Part of a small language model's weights.
Architecture: RMSNorm before each block, rotary positions, no biases in attention or MLP.
Training: a variant of Muon for these matrices, 342M tokens, 3341 steps.
Each number is 50 + 12 x the weight over the matrix's rms, rounded and kept within 0 to 99. Layers, rows and columns count from 0.

# layer 9 MLP up, 1536x384, rms 0.118, rows 239-275, columns 192-287
22 52 49 45 61 52 25 47 40 52 38 57 34 79 69 63 77 50 69 71 51 22 53 24 47 48 47 58 67 49 73 55 72 45 64 65 47 66 47 15 55 50 58 41 67 56 40 75 49 57 45 45 51 66 43 53 54 54 46 55 46 20 57 59 54 38 46 52 40 58 73 63 61 37 39 55 62 32 61 68 26 45 68 30 65 39 56 16 21 63 58 64 61 30 30 39
57 75 51 38 69 49 60 41 67 55 49 15 42 50 62 26 71 32 38 31 42 27 50 66 46 69 49 29 67 62 83 56 45 54 46 62 52 66 47 20 64 49 76 30 20 44 38 70 50 40 52 38 58 63 57 69 48 48 66 61 33 57 48 44 49 74 44 53 54 57 46 43 33 53 41 40 51 43 58 77 43 39 40 50 43 42 73 53 52 46 65 65 62 24 39 65
34 45 57 62 61 50 47 47 68 43 43 24 60 46 44 40 38 40 42 54 50 69 53 48 55 27 61 62 50 48 18 60 46 53 50 63 26 36 52 35 53 64 48 80 36 48 25 51 63 22 46 70 21 40 57 43 79 60 61 38 46 68 50 53 55 44 41 47 68 28 56 68 39 49 59 67 39 55 62 47 22 60 61 57 63 52 69 19 57 65 54 52 43 53 58 57
60 35 58 62 60 29 53 70 41 45 37 31 56 28 59 42 55 52 51 54 47 68 78 69 36 48 40 39 48 56 57 41 54 57 62 45 51 55 46 34 49 48 57 39 61 55 58 36 46 60 56 46 48 52 49 44 43 54 62 46 46 68 78 61 22 37 79 56 60 41 62 62 35 61 21 68 50 27 60 39 33 41 46 76 64 64 43 47 51 42 37 28 44 68 59 38
43 59 64 59 55 57 55 34 72 68 46 48 32 44 41 42 45 45 46 66 48 62 42 50 37 78 50 56 81 52 36 67 34 53 43 37 66 45 35 64 66 43 51 49 57 47 48 44 47 41 55 50 53 47 27 46 81 45 36 59 31 35 27 60 50 40 42 42 49 60 63 50 44 54 50 54 78 65 66 53 38 39 51 40 64 48 53 29 75 66 36 63 73 72 65 56
79 35 30 54 61 42 40 55 54 45 47 55 50 56 52 46 36 53 62 57 39 67 44 50 60 58 53 56 29 40 21 63 79 50 81 33 39 46 47 62 71 34 44 41 54 42 45 61 49 45 32 50 58 55 34 61 40 57 70 46 53 52 55 57 45 48 54 69 47 72 51 56 52 39 54 61 45 49 42 50 62 43 72 40 72 63 54 47 47 38 51 43 50 47 52 36
53 49 40 57 40 49 46 50 66 39 37 63 52 56 30 46 56 48 50 43 50 35 49 65 69 57 50 54 36 44 47 42 59 28 54 51 47 56 52 37 41 64 38 44 37 62 41 51 54 49 49 39 45 41 55 50 46 60 48 51 71 48 49 40 51 75 41 45 49 58 55 61 49 50 41 48 45 45 62 69 48 61 51 44 31 28 41 41 43 55 73 41 61 51 54 44
37 63 48 51 49 51 58 49 51 59 54 58 60 65 55 42 71 59 32 46 59 37 57 52 58 92 21 30 43 53 40 69 35 60 54 42 57 53 41 39 54 69 60 28 52 62 67 44 24 42 26 58 50 55 66 51 44 81 39 36 36 48 34 36 40 70 44 53 52 46 36 61 72 57 30 53 49 42 65 57 46 77 46 46 52 83 41 35 58 29 58 38 66 63 38 73
46 43 68 73 51 21 39 47 46 80 51 42 62 78 28 76 41 47 55 60 52 39 41 25 37 61 39 28 26 44 66 38 66 56 56 73 41 53 63 54 48 50 39 39 88 41 33 37 65 52 32 56 40 70 50 42 46 44 33 38 64 67 48 57 41 47 53 30 77 43 60 66 48 66 37 64 57 34 28 60 53 45 21 78 66 34 46 29 31 48 65 51 28 53 45 40
51 53 65 44 56 41 50 53 51 78 35 63 47 59 31 52 32 56 48 40 26 43 63 51 54 46 67 47 38 53 55 65 51 42 55 58 38 50 47 49 28 53 38 41 49 60 39 59 44 66 54 45 55 62 54 64 40 61 48 43 54 46 35 48 50 56 43 38 56 43 63 39 49 43 50 37 59 52 49 39 54 41 63 38 43 62 59 50 40 40 60 38 59 59 50 39
39 33 50 48 59 50 55 64 43 50 48 26 26 54 60 32 42 32 39 44 58 74 54 49 40 25 49 51 67 51 54 62 43 56 61 48 60 66 40 58 62 42 48 61 46 41 44 23 32 79 43 55 35 33 34 44 56 54 53 47 35 48 49 57 55 47 64 63 55 35 36 63 42 51 66 56 40 30 58 60 39 50 73 55 53 39 52 40 46 53 26 44 68 37 47 58
66 43 55 66 59 65 51 45 54 25 47 48 64 72 49 66 51 47 48 39 58 57 19 39 56 53 54 57 52 40 45 48 39 40 48 51 35 58 35 65 54 40 43 72 50 46 24 51 52 57 69 62 65 58 47 61 78 57 26 52 58 67 46 41 67 91 41 35 49 51 60 62 47 23 57 63 69 65 44 27 30 26 41 32 35 79 43 42 41 35 56 34 56 44 51 78
58 31 43 49 53 35 43 54 58 53 50 51 47 42 73 53 37 39 38 75 66 35 39 44 60 56 36 44 35 52 46 51 55 55 67 59 38 65 36 71 40 40 62 39 56 49 47 51 64 62 57 59 37 67 55 59 43 63 56 59 81 38 54 49 41 77 46 48 57 59 52 48 61 47 57 49 47 49 63 61 50 32 66 45 41 45 50 56 74 65 59 27 30 37 51 49
58 31 38 50 27 56 61 73 59 30 54 37 62 47 60 17 41 56 57 52 47 50 70 54 30 54 58 54 30 61 47 41 37 56 41 38 34 55 39 33 30 47 34 45 55 41 42 46 58 49 62 41 75 62 56 36 37 49 51 65 67 56 64 55 47 61 44 57 72 48 57 62 33 60 41 53 47 46 53 64 52 45 37 48 59 57 54 77 55 62 72 57 61 45 32 47
53 53 49 56 60 50 56 57 39 43 59 48 54 75 65 69 32 44 46 71 51 66 43 41 46 40 56 47 72 42 80 48 35 71 46 30 40 60 68 46 67 67 61 52 48 43 71 42 73 44 49 60 39 41 27 50 54 60 59 44 54 33 25 53 73 35 49 43 37 53 41 41 46 40 32 52 34 44 47 39 40 55 42 80 61 28 60 45 33 44 49 38 52 32 52 57
56 68 43 61 50 37 55 41 48 45 51 51 48 49 44 73 43 20 21 46 43 50 29 64 56 32 38 56 65 46 35 33 44 41 53 50 48 58 26 52 26 50 29 47 52 46 61 63 35 47 71 52 73 51 45 47 66 58 60 37 45 66 40 50 65 50 43 44 36 54 33 52 56 60 25 51 58 36 39 64 30 40 59 42 40 81 35 48 41 46 45 51 36 68 64 40
46 37 63 53 68 56 52 60 34 63 76 49 39 38 24 20 60 68 40 30 34 46 49 47 23 66 63 70 47 45 40 65 46 44 32 48 49 49 58 71 43 55 35 34 42 40 44 46 68 70 74 43 55 54 72 56 57 23 31 52 51 61 42 37 57 57 56 35 45 77 25 60 40 50 59 54 45 60 64 41 60 47 51 50 54 56 43 50 66 67 71 42 50 84 43 36
39 48 72 44 41 60 49 48 41 48 64 36 38 46 50 58 38 45 43 53 66 45 51 30 35 61 74 40 47 57 63 48 45 41 60 64 28 52 41 48 27 49 44 50 49 56 52 41 35 52 47 54 50 53 59 50 45 47 52 49 60 50 47 39 45 43 48 62 67 69 45 52 48 56 65 55 46 38 51 62 45 45 49 61 54 58 63 66 45 57 71 66 59 31 56 57
41 44 39 34 38 57 55 67 51 50 62 38 50 40 36 50 59 47 51 55 53 49 34 51 75 55 59 54 60 45 49 47 49 40 68 59 48 36 45 55 43 49 70 62 31 46 44 48 34 46 55 44 62 53 72 52 58 56 65 42 38 33 39 45 50 42 53 29 44 62 57 66 51 43 38 60 43 28 48 47 63 57 42 58 41 45 65 47 59 43 62 51 46 55 59 57
41 50 59 44 39 55 47 22 62 46 62 44 39 75 66 57 57 62 45 49 38 57 52 55 43 49 42 52 47 61 55 37 54 60 39 34 60 68 54 55 54 58 56 33 56 73 45 47 43 50 47 45 41 70 73 46 46 51 59 64 56 38 43 37 58 52 49 38 74 46 50 60 44 44 64 33 49 60 58 51 43 55 48 44 50 50 43 48 55 42 36 50 34 51 53 51
73 60 54 37 41 54 53 44 40 47 49 63 59 50 49 57 49 38 70 42 65 52 42 42 44 38 36 43 62 41 43 44 40 56 47 67 56 52 37 53 57 51 54 50 58 50 60 56 49 44 46 53 58 48 32 60 38 46 45 51 61 50 62 58 49 59 36 60 57 56 44 39 39 58 51 40 50 68 48 45 41 47 42 61 26 31 59 59 38 34 48 55 49 35 51 68
53 61 66 42 42 55 57 51 48 55 42 53 45 47 48 39 63 49 53 51 49 51 40 58 65 53 30 44 52 80 53 45 46 45 57 71 46 73 49 50 33 50 64 28 63 43 64 73 72 41 56 52 47 58 40 46 56 56 67 39 73 64 71 58 49 54 46 45 61 70 44 62 50 40 45 44 47 55 64 57 51 61 45 34 35 49 52 47 56 76 41 47 54 57 52 55
43 48 65 63 38 44 32 28 70 55 32 24 42 50 59 42 46 36 40 75 68 38 26 40 66 42 35 74 30 49 48 57 45 60 67 47 46 79 64 31 47 51 51 52 59 36 66 71 37 78 42 21 55 28 31 30 51 55 45 66 70 39 48 47 36 41 49 48 35 46 68 56 54 39 42 49 57 43 44 47 43 43 49 64 46 56 60 35 65 58 33 41 34 68 54 51
46 55 69 41 72 35 56 34 31 55 76 38 43 42 29 34 53 48 51 64 50 60 70 26 44 53 66 58 51 53 43 55 50 45 35 26 59 27 27 54 64 49 38 37 52 55 65 57 35 32 33 38 40 52 34 58 44 44 36 49 63 37 56 67 30 70 34 41 48 54 53 54 70 85 33 49 51 47 26 40 40 49 80 86 52 62 42 44 25 47 66 58 36 58 58 45
51 55 56 42 39 65 50 41 69 52 47 55 54 59 65 44 55 64 54 47 42 62 53 59 70 47 40 72 68 53 64 50 49 49 18 38 39 50 39 29 43 43 36 44 72 54 22 42 36 52 69 47 45 58 55 59 40 63 42 41 51 43 49 55 47 45 50 41 54 42 45 24 67 75 41 49 39 74 60 52 47 50 68 60 60 49 47 58 54 47 58 45 56 61 43 17
25 64 52 41 40 39 51 54 63 53 41 48 81 39 69 52 42 27 67 30 57 57 48 40 67 51 47 58 37 49 51 56 65 57 55 52 56 46 55 66 54 57 47 45 44 56 42 45 65 38 56 39 61 60 64 59 49 44 42 47 47 43 51 51 42 58 57 50 33 36 62 56 58 42 46 63 62 45 37 55 43 22 64 50 38 33 50 81 44 49 43 45 61 56 57 57
42 30 48 62 46 49 71 40 62 57 53 36 43 41 79 31 36 46 40 52 43 64 41 64 69 41 45 36 61 65 44 58 36 45 28 39 39 78 51 37 49 43 37 45 48 41 29 62 42 35 76 62 54 47 39 49 45 62 34 56 56 53 54 37 69 28 51 58 46 67 67 59 43 64 53 72 43 31 76 32 36 47 48 57 60 64 61 54 48 46 69 45 19 38 46 21
50 66 47 55 52 35 51 70 52 44 44 44 34 44 60 47 53 43 41 48 47 48 59 42 45 45 49 46 67 37 67 39 63 47 53 73 49 51 51 61 48 64 34 50 37 45 51 47 46 74 59 50 40 55 44 46 64 39 44 50 53 56 40 56 57 38 67 49 43 50 70 41 35 35 42 44 62 60 64 66 40 52 50 43 62 56 46 58 55 28 34 74 50 69 46 63
23 44 43 47 48 40 63 20 38 32 27 61 34 63 63 82 70 45 75 63 55 52 45 44 76 48 52 50 52 50 11 41 61 33 69 44 55 79 50 50 39 49 46 49 62 38 46 29 83 62 59 36 42 55 52 58 52 32 51 64 56 49 56 44 46 53 58 53 40 52 40 35 51 64 72 49 62 43 35 46 40 45 60 53 52 43 61 52 74 59 33 05 69 19 44 67
48 63 51 57 43 56 49 47 50 49 47 45 33 83 35 65 50 42 30 49 52 43 56 55 69 48 47 44 51 67 51 69 59 75 52 35 53 36 47 28 70 54 51 31 44 42 55 59 48 58 65 34 79 49 38 81 53 70 57 57 37 45 52 47 67 29 40 37 41 39 55 35 52 36 73 46 61 60 39 38 47 44 55 50 49 52 44 32 43 37 63 50 52 29 67 46
35 56 55 49 38 36 51 39 47 55 66 39 59 47 50 51 65 48 74 49 51 68 41 53 53 52 26 61 48 45 67 58 47 49 58 49 60 41 37 48 28 41 26 38 31 43 37 69 45 50 40 32 36 44 33 39 47 53 29 62 59 28 34 44 60 53 47 49 58 41 61 51 49 41 24 59 41 67 54 43 43 54 51 58 54 40 36 56 56 63 61 62 46 55 72 49
62 52 65 49 48 43 45 39 57 60 43 65 26 55 47 54 34 39 42 32 49 42 33 54 47 46 40 43 33 52 63 38 72 62 67 41 54 65 54 45 21 42 43 45 54 67 40 43 70 75 48 38 53 46 48 56 55 65 34 53 61 33 45 51 60 36 46 56 48 58 80 37 37 47 29 60 69 61 61 52 66 43 61 70 54 68 42 49 70 42 36 62 44 43 52 51
61 47 69 40 50 67 41 39 41 49 54 46 59 44 50 52 32 44 49 38 43 56 60 48 49 76 49 57 53 35 28 52 34 74 48 29 51 62 29 70 50 44 53 17 56 32 52 31 28 51 50 31 64 73 58 37 34 60 49 58 55 33 40 37 29 59 61 43 55 50 51 54 28 62 49 59 67 58 49 50 34 46 30 34 61 50 64 57 50 37 51 28 67 48 36 45
33 54 63 48 45 37 46 58 73 49 41 39 23 57 51 42 52 44 57 51 62 50 40 37 69 64 75 83 40 29 34 54 56 49 60 60 57 53 49 55 43 50 63 49 33 77 36 43 42 52 39 66 72 33 40 36 21 43 64 46 44 54 46 72 28 57 58 34 35 28 57 48 54 27 39 44 49 27 43 52 43 62 33 28 60 40 60 46 58 46 46 51 72 54 54 49
28 41 38 63 39 45 54 54 58 40 39 59 50 62 45 51 52 45 68 41 64 62 71 43 28 31 54 40 28 50 57 26 68 51 54 49 52 54 69 46 51 53 45 47 56 47 44 40 43 63 52 44 57 50 30 58 67 78 46 51 55 67 57 50 50 52 54 50 56 62 57 43 68 47 34 56 73 48 40 65 50 58 49 51 58 48 47 54 39 57 54 56 50 41 47 50
53 45 52 48 62 48 38 64 40 60 35 57 37 43 56 36 57 50 67 29 39 41 44 59 52 55 44 21 37 65 51 05 48 55 49 67 47 51 59 57 60 39 48 48 51 43 35 27 62 55 80 58 54 62 32 36 56 64 42 45 53 70 54 77 81 52 79 47 78 38 46 67 55 46 50 42 34 59 42 52 51 49 33 44 54 56 39 26 55 48 50 65 46 54 32 50
44 43 68 48 79 53 21 71 69 47 47 62 44 55 59 60 43 54 43 27 57 70 59 47 51 68 38 29 59 60 59 46 36 57 51 31 39 78 73 32 38 49 59 28 36 40 46 46 48 46 59 62 36 41 41 44 56 60 60 55 48 50 32 39 48 67 79 50 58 43 49 37 66 63 38 58 64 68 22 47 46 29 24 49 48 59 37 60 71 55 69 54 33 43 42 49
# layer 9 MLP down (transposed), 1536x384, rms 0.0587, rows 239-274, columns 192-287
49 56 35 47 44 60 44 54 53 50 42 54 52 47 43 77 62 57 51 67 47 30 48 38 28 52 65 57 51 50 49 45 55 48 62 41 57 44 51 29 41 55 51 56 52 49 68 44 58 47 53 51 47 57 45 52 50 86 46 50 40 46 61 49 57 30 43 28 52 34 33 53 81 55 71 33 68 27 61 52 41 54 40 52 54 54 53 43 45 67 49 54 46 52 72 57
50 43 57 59 31 57 46 64 63 35 47 31 52 54 58 40 42 62 73 33 50 49 29 78 81 53 54 44 49 53 67 49 60 50 57 61 67 48 31 64 42 65 59 45 44 45 50 69 53 61 41 35 65 75 47 49 52 61 47 57 56 69 60 47 42 71 49 39 40 42 50 52 51 49 55 51 46 58 38 55 59 60 59 52 50 44 77 55 35 43 56 42 41 49 28 69
68 65 40 56 61 56 49 42 48 46 44 49 46 47 63 44 42 45 58 46 60 38 51 55 50 35 52 45 52 58 52 31 41 56 45 58 66 45 49 45 56 49 51 52 56 37 34 80 26 38 36 61 31 56 68 60 61 53 49 22 54 40 40 76 57 70 55 72 55 58 64 58 51 36 55 62 39 67 58 47 52 44 36 56 64 47 43 57 28 39 60 58 53 36 59 39
32 37 72 50 65 58 53 71 35 46 43 36 51 64 61 58 37 58 50 38 65 59 31 40 67 49 50 44 54 55 55 53 56 48 51 33 46 99 53 50 45 62 46 59 78 36 51 36 66 53 57 57 69 52 60 51 32 55 58 53 52 56 57 44 50 27 64 44 58 38 59 34 56 44 57 69 22 39 47 42 39 42 68 51 63 56 72 40 73 61 38 38 55 43 62 45
44 41 51 68 58 48 57 45 57 56 54 59 48 47 69 48 45 55 52 43 22 54 29 46 70 54 36 70 71 50 54 41 65 44 72 58 55 58 55 42 66 46 38 58 39 73 42 75 55 46 36 49 45 42 31 45 58 49 50 38 52 58 37 61 81 56 47 63 34 66 57 50 28 52 59 21 51 83 55 67 38 54 49 35 47 28 47 46 46 48 74 52 33 33 51 54
70 49 62 44 60 50 75 42 40 66 60 65 43 27 61 69 28 35 65 59 51 62 60 48 58 59 54 56 39 40 49 57 63 56 41 60 56 67 51 48 48 57 35 39 40 64 46 63 79 66 51 36 55 55 41 68 49 45 46 53 32 62 45 06 62 58 84 55 18 54 59 34 33 40 51 37 35 56 36 68 71 43 45 38 57 40 53 63 45 43 48 51 67 35 48 20
41 62 65 65 46 39 53 48 27 72 64 94 39 58 42 65 49 49 31 70 44 37 57 39 39 48 54 54 42 48 35 39 58 50 61 40 41 61 51 44 50 67 56 34 49 33 43 46 34 53 69 53 57 47 55 53 64 52 52 45 46 52 57 48 65 19 61 53 61 57 42 64 56 51 50 55 68 62 66 60 29 50 43 49 75 48 40 30 26 37 40 45 68 57 44 45
33 60 77 63 43 53 63 21 68 55 49 41 33 54 58 52 46 62 63 30 66 59 74 66 54 45 40 31 52 41 20 40 56 55 53 58 39 40 46 66 35 50 51 54 75 41 66 54 69 54 22 46 39 51 34 35 36 52 46 38 34 52 48 36 48 48 52 47 50 63 50 54 37 36 27 47 77 74 68 51 63 53 35 44 69 57 53 70 58 41 55 39 63 35 49 41
55 25 62 53 90 58 57 52 54 66 49 66 43 65 48 53 30 49 59 60 79 45 44 21 47 69 57 51 72 37 59 47 51 65 59 40 05 67 52 51 86 51 42 62 52 60 53 29 49 53 49 39 51 25 65 54 58 61 52 54 66 26 66 51 57 44 54 35 30 38 30 75 70 79 41 51 46 50 63 74 67 59 49 65 61 48 71 41 50 43 76 63 54 48 51 41
42 54 40 61 71 48 37 49 43 48 51 49 36 71 59 49 44 72 56 57 30 36 48 36 60 56 39 57 43 46 34 53 59 45 44 58 38 51 69 51 56 66 71 61 30 47 55 40 46 33 48 45 59 54 57 30 58 49 53 62 41 45 68 66 47 58 73 53 72 67 57 53 48 63 62 48 46 57 58 65 47 29 55 49 44 46 60 48 53 78 37 31 65 51 33 52
29 44 21 80 46 69 42 60 45 88 54 33 51 56 47 33 41 67 75 55 57 46 48 46 69 55 59 46 38 44 60 69 62 50 34 54 49 44 57 47 55 30 30 54 60 53 39 51 61 49 39 71 45 52 65 74 44 44 36 64 31 47 53 59 28 47 61 55 72 54 50 55 46 50 69 63 49 52 55 56 61 43 59 66 37 63 65 68 59 34 57 29 62 57 56 68
43 45 60 56 39 66 43 38 57 48 47 69 80 86 71 55 39 44 62 34 65 46 49 47 59 53 54 61 65 45 42 24 54 38 42 55 52 39 77 65 51 72 38 43 79 38 36 51 51 37 45 41 51 45 45 60 57 39 64 51 43 52 60 31 46 63 56 44 54 50 45 48 68 49 65 59 47 43 24 71 45 30 39 64 37 44 58 75 50 33 54 43 46 57 60 36
66 65 50 50 44 20 58 53 41 22 48 62 44 39 45 44 47 70 35 62 83 45 43 53 65 46 52 39 72 51 38 44 26 76 80 47 51 65 47 30 38 33 57 55 41 36 18 53 28 27 59 22 45 55 62 37 59 37 56 43 55 55 49 64 41 43 35 56 71 44 60 54 68 87 49 63 42 45 68 53 59 62 35 49 14 47 67 46 34 60 62 56 41 60 59 59
54 61 63 57 39 55 53 55 39 39 40 60 52 39 65 59 63 61 61 67 69 53 55 52 59 58 65 28 43 71 75 44 44 33 57 44 49 61 61 56 46 55 49 49 41 52 44 56 58 47 58 74 42 48 42 48 39 36 40 34 45 38 50 42 43 36 56 41 42 72 45 38 48 51 67 43 58 36 51 62 43 42 40 35 74 45 58 60 48 55 29 62 57 53 56 35
47 36 48 56 39 51 49 56 66 65 29 56 60 31 52 53 49 67 49 68 36 62 56 53 55 46 55 42 19 76 41 37 24 33 32 33 43 35 62 72 20 65 57 39 25 47 25 30 63 49 54 44 47 51 47 51 43 44 49 66 34 63 62 43 20 58 57 54 24 55 56 70 55 47 39 73 63 43 75 40 58 59 64 28 51 54 51 41 40 41 46 46 73 31 74 42
61 52 57 47 61 39 47 41 37 37 47 29 59 33 35 46 38 59 46 45 61 62 56 50 65 52 58 48 39 56 86 32 67 74 50 61 54 57 58 64 64 69 48 27 58 53 51 42 41 47 59 22 45 44 80 36 65 49 39 40 51 60 48 45 36 50 52 59 59 29 49 50 72 56 49 57 57 43 40 50 47 61 70 52 52 48 52 53 36 53 37 13 60 56 60 45
35 59 63 61 60 51 51 73 55 43 44 57 50 51 55 37 28 81 22 64 32 56 46 50 53 50 59 42 44 61 60 35 60 43 15 45 47 45 48 32 71 43 68 29 56 65 42 52 48 41 66 49 32 37 71 40 63 58 62 52 58 50 42 41 41 45 55 40 36 59 34 56 51 44 31 62 49 50 55 68 60 29 58 39 76 59 60 67 74 32 53 36 45 61 57 44
57 58 30 55 49 45 73 33 59 42 50 37 47 31 86 43 48 40 51 43 43 55 38 76 47 34 50 50 61 39 22 45 50 60 49 69 45 56 67 58 64 59 38 51 64 40 37 64 40 44 51 28 38 63 55 45 66 47 56 47 78 48 47 57 45 62 65 65 51 68 58 38 73 71 35 63 60 50 62 46 39 49 51 43 51 33 46 43 48 60 67 41 31 65 65 60
55 45 42 76 38 48 63 67 59 45 49 22 46 67 51 54 44 32 65 30 61 45 65 39 46 69 39 61 37 59 78 51 51 62 33 32 54 52 48 56 47 58 44 38 53 81 50 54 53 58 73 54 43 63 48 50 36 38 53 56 53 46 49 47 45 60 63 53 44 52 51 57 46 52 55 34 60 43 54 56 72 47 71 40 57 41 54 61 51 71 33 38 42 61 36 57
52 46 59 45 63 48 71 49 67 50 63 36 41 63 44 43 51 89 29 72 61 60 56 37 37 54 53 67 50 54 49 47 45 45 53 38 57 56 41 62 36 50 47 57 66 49 44 52 61 64 51 50 50 46 44 49 38 38 41 56 58 58 63 50 63 45 46 49 52 49 59 40 50 44 50 59 53 46 36 39 39 47 56 42 69 23 40 27 39 34 37 65 70 71 30 36
33 50 52 68 52 54 52 52 66 53 38 36 52 53 68 68 54 13 36 51 37 61 42 58 44 52 55 47 44 65 52 55 45 68 56 48 50 33 52 42 59 58 56 60 49 38 34 62 31 48 59 48 29 59 73 35 48 42 52 45 59 57 41 46 56 49 61 32 27 54 56 51 61 30 71 53 44 53 45 51 61 52 72 46 54 59 38 54 45 76 48 54 59 71 55 39
50 46 59 65 43 65 56 46 48 67 28 29 38 68 63 34 39 36 62 50 27 42 58 51 38 52 56 43 51 39 53 76 61 49 74 51 51 67 47 47 55 57 51 50 44 42 28 35 37 55 44 40 43 45 52 47 53 53 43 41 42 44 39 69 65 74 39 58 47 47 24 51 49 64 68 33 38 46 42 57 63 62 40 54 44 33 45 55 50 55 49 51 45 48 49 51
61 34 62 35 54 39 61 41 56 64 54 53 65 45 46 59 44 57 45 55 41 52 69 46 62 56 57 54 48 52 43 38 41 55 42 33 62 52 58 46 39 69 47 56 29 59 48 43 67 23 56 55 63 57 44 81 63 63 43 30 52 59 41 48 61 39 59 49 55 53 44 53 42 40 42 50 70 49 59 55 60 66 59 41 42 57 50 47 74 63 51 55 58 43 41 33
58 69 60 44 58 52 46 41 30 47 49 58 44 46 57 68 67 57 43 61 84 83 46 52 51 58 40 71 68 52 42 65 50 53 47 58 22 42 55 64 56 67 48 47 49 31 51 69 47 49 49 42 45 56 24 64 47 38 68 64 47 51 34 51 45 42 68 59 36 51 60 49 55 47 56 48 54 45 52 56 50 49 54 56 72 39 37 44 68 70 41 48 63 61 36 54
35 45 60 38 35 31 58 45 56 64 32 46 69 45 45 40 31 32 63 38 45 35 61 47 59 47 45 61 58 54 64 43 60 50 37 47 48 41 45 61 50 48 50 60 65 61 52 61 68 50 56 47 36 44 33 58 54 45 39 49 63 60 55 70 67 43 31 39 72 58 51 62 52 43 72 54 40 39 58 26 50 56 49 56 64 71 50 51 69 64 60 42 36 45 50 50
39 49 52 46 73 54 65 51 36 52 39 66 51 75 61 30 27 42 50 55 38 52 63 60 37 42 57 47 60 37 44 50 39 36 44 49 62 46 47 67 37 53 81 42 48 53 48 53 41 60 56 49 58 31 48 49 44 47 26 46 46 54 67 71 28 69 42 53 54 54 40 45 25 76 47 34 40 40 36 56 69 67 39 56 36 63 46 34 63 49 63 43 61 49 65 61
41 51 38 38 32 64 58 65 58 29 42 39 59 53 50 66 49 26 23 73 54 66 45 59 39 59 47 39 53 38 49 48 53 54 44 51 63 31 44 61 60 55 48 37 62 49 42 61 38 49 62 65 50 47 60 55 51 55 56 48 34 45 60 29 42 48 43 49 38 50 29 62 48 68 29 62 52 45 72 42 55 51 57 36 61 49 51 51 45 41 38 49 52 52 29 17
55 51 55 58 39 63 48 44 59 50 38 59 62 46 33 48 44 63 59 55 33 68 59 36 53 35 45 57 53 39 43 64 37 46 86 70 48 41 52 69 26 68 53 43 69 45 71 48 56 14 28 68 38 58 50 50 45 52 61 74 61 52 58 51 68 39 50 63 37 40 53 36 45 43 23 46 48 41 68 28 65 78 48 57 19 39 76 50 42 43 59 40 70 74 48 47
29 52 36 76 54 76 54 66 32 55 35 54 50 47 45 45 55 44 46 55 48 55 53 71 57 44 84 52 43 48 40 50 53 41 39 39 53 70 58 41 38 37 43 50 66 44 32 28 75 37 36 60 52 43 61 37 83 44 36 53 37 45 47 20 39 41 32 49 30 57 34 53 70 64 46 46 23 70 51 63 39 68 59 50 43 47 45 70 45 43 51 33 41 52 61 32
56 35 71 66 48 48 48 55 28 46 62 35 20 32 56 31 54 56 48 63 43 59 50 60 50 46 53 35 44 46 37 41 68 64 69 63 48 48 66 42 43 46 69 64 70 60 57 30 54 55 34 48 51 33 47 76 53 63 56 59 53 39 75 73 41 60 38 32 53 52 66 53 53 52 45 30 43 48 56 37 47 34 62 60 33 64 74 66 48 45 49 51 24 52 28 49
41 57 51 47 54 55 50 52 46 66 51 46 54 49 53 48 70 69 32 47 56 52 65 39 45 49 50 61 23 64 43 46 11 60 33 26 39 63 56 63 49 43 26 59 31 41 49 54 39 41 59 44 69 31 69 47 29 47 52 57 29 54 43 43 59 51 59 53 44 68 63 32 44 72 22 48 53 67 36 54 49 71 59 37 34 57 55 47 54 47 64 47 57 53 62 54
54 47 36 46 59 55 51 45 49 54 45 55 22 47 44 51 47 41 42 36 50 72 69 52 68 55 58 78 49 58 56 54 50 51 66 29 41 17 44 49 51 53 31 48 46 45 62 56 52 79 51 58 33 55 41 60 48 50 45 75 57 67 38 55 56 51 56 37 46 53 51 25 69 38 60 33 68 48 40 45 45 51 64 61 42 49 36 49 16 41 55 42 45 40 39 53
57 41 55 54 69 55 38 32 52 46 43 29 70 56 51 36 61 66 23 53 55 46 41 67 58 60 53 46 65 37 55 56 55 42 64 43 48 60 52 50 32 53 64 66 31 43 32 48 68 41 81 55 51 36 33 43 49 51 45 44 29 61 39 54 44 17 58 40 37 19 53 51 60 46 48 29 48 44 78 51 59 41 60 37 65 32 37 19 52 48 57 57 50 50 51 69
20 35 68 30 47 58 53 59 52 33 55 46 45 40 53 32 56 40 55 53 62 58 35 50 76 62 70 48 49 45 48 33 43 66 52 59 35 65 29 45 68 40 42 32 55 63 40 59 44 56 66 64 36 57 59 37 38 47 63 44 57 62 58 47 58 52 41 55 69 50 49 54 50 09 38 70 54 54 64 51 63 44 37 71 71 74 60 22 36 58 63 37 37 37 69 38
44 56 51 25 60 68 49 57 48 47 31 35 36 57 45 51 47 60 39 67 38 51 42 56 49 58 56 53 55 34 40 54 35 55 54 47 42 50 49 44 47 43 46 66 33 41 57 39 46 57 60 57 55 55 54 43 49 53 48 57 58 43 52 41 53 52 50 40 62 50 44 39 40 25 50 47 59 60 40 41 53 39 36 49 51 52 40 54 70 51 51 57 53 63 65 44
56 71 54 74 29 31 37 53 50 56 42 38 41 40 69 57 52 42 49 49 34 36 56 33 26 61 38 61 46 49 53 47 57 42 68 29 45 43 55 39 45 56 52 58 34 36 56 57 49 58 46 50 57 34 55 64 43 40 40 47 34 60 45 55 24 36 39 41 54 52 45 52 57 47 68 35 59 53 54 43 74 45 51 37 50 61 56 27 52 51 35 49 37 32 48 90